Each number is 128 + 24 x the weight over the matrix's rms, rounded and kept within 0 to 255. Layers, rows and columns count from 0. Numbers have three digits each.

# layer 11 attention query, 384x384, rms 0.0818, rows 375-383, columns 256-383
134141155149139117085122114136126131143151122136118122143117114134116098123105097118101127131130154136127151148122139124144136119134105089159150129124098131157117127151141168158121141113133121133111131116099159152127152118135127119135137132126142155142108151125117105148140121105101111122136143158116136116140109135139155139152151120122124182114147104104146134164110139138097122139128
126142104146125111106119132111149109147116100145111139131105151118128157121132125112138131159100147108122130130125121102159143132116136114114096127162122123148121117127150160132138113112093126095107107109107120130111160121145135152135132123135156132111142132137132122120120159121120134102143111117173116156140125131116136136121113117164140114132134122099108154137130121143148127116132
134126146126150155112162136142134122156152119172126125108138085104130141154114150154104138165121126136136085133132124149164113099117124106143158134107111150145107109148120128147129108130110099118120160138083131137108151151155124103124122149148112153109138120106110103098098148135120130113135099113148122115131155131151118168116145118128113117111136128127134115148126152143125153135114
147150150140134133124136140133133100147119133108122135152141132144149122137127120153150126083149153144160116126142113146130150143128114110120130150166151121124134134088121158163127134124112150089164139120138110132099136136125132136099129129121130097095111132139147140123130112124135143141109139109122104153130119119121113129105143132142131152120113144141136133130120157136148134138113
151114137099119150145112113127122141119151135108153139149135128139136122107128132164133152131130101109099144104143117161115144142136143149125137150113109158120139151153133134095138118096118144131134135064120128098104119108116141114085122152128129117124136148141137138099108114086116157166136149167154131113148151149130131121143139133129143104127117112111129126111144106108139147152151
134129147131133115126110123145167129112115116122091118136139170127119137103130134131140133125140113127102132140117141136140127115115114106128150124109135102123093126140110165187138182131099095140173140111115098126126105139176156136141155119133135107106123138160133085144108091105108119141124129143104136139143087155132150098099140129172113126145131138139121100092155169133136141117116
147111146141120165136125116097125102129115131138106138170134109145110131125140141098138105138129143119119129133138122130159108107135112169098125140144111139167156156126158142109141122135135154137107138092092150140134160109110152108135110147154088140114149119117138186158116086089122093142099125132112121136113139126133152103113124139103112134133120129139096128137129121116129121134159
093124098125133160104141139143156138118127120164114119145142149131142154143150137142137107134112132144113139134112119131154130104148133128151110150129147118112108122170122144110135122121135114099100141116185146135141139141149100141133105142153101134135149142156148121100095143137110112135086141146094133117143151155141154158118080113131123115136137097151121123121136159123122119125114
130113137130146125094096142125171121122124126159150107131122137155127148158133122114065124128099143149123120115123119109118124107139130111143114106129120087101125118095151116151134137118112133135155130147148096124124154118141119161135155112127138115120107159120131138130127136152131139134106117139175174127132119126130143175144124117127125147081147135117156125125116158151128117142100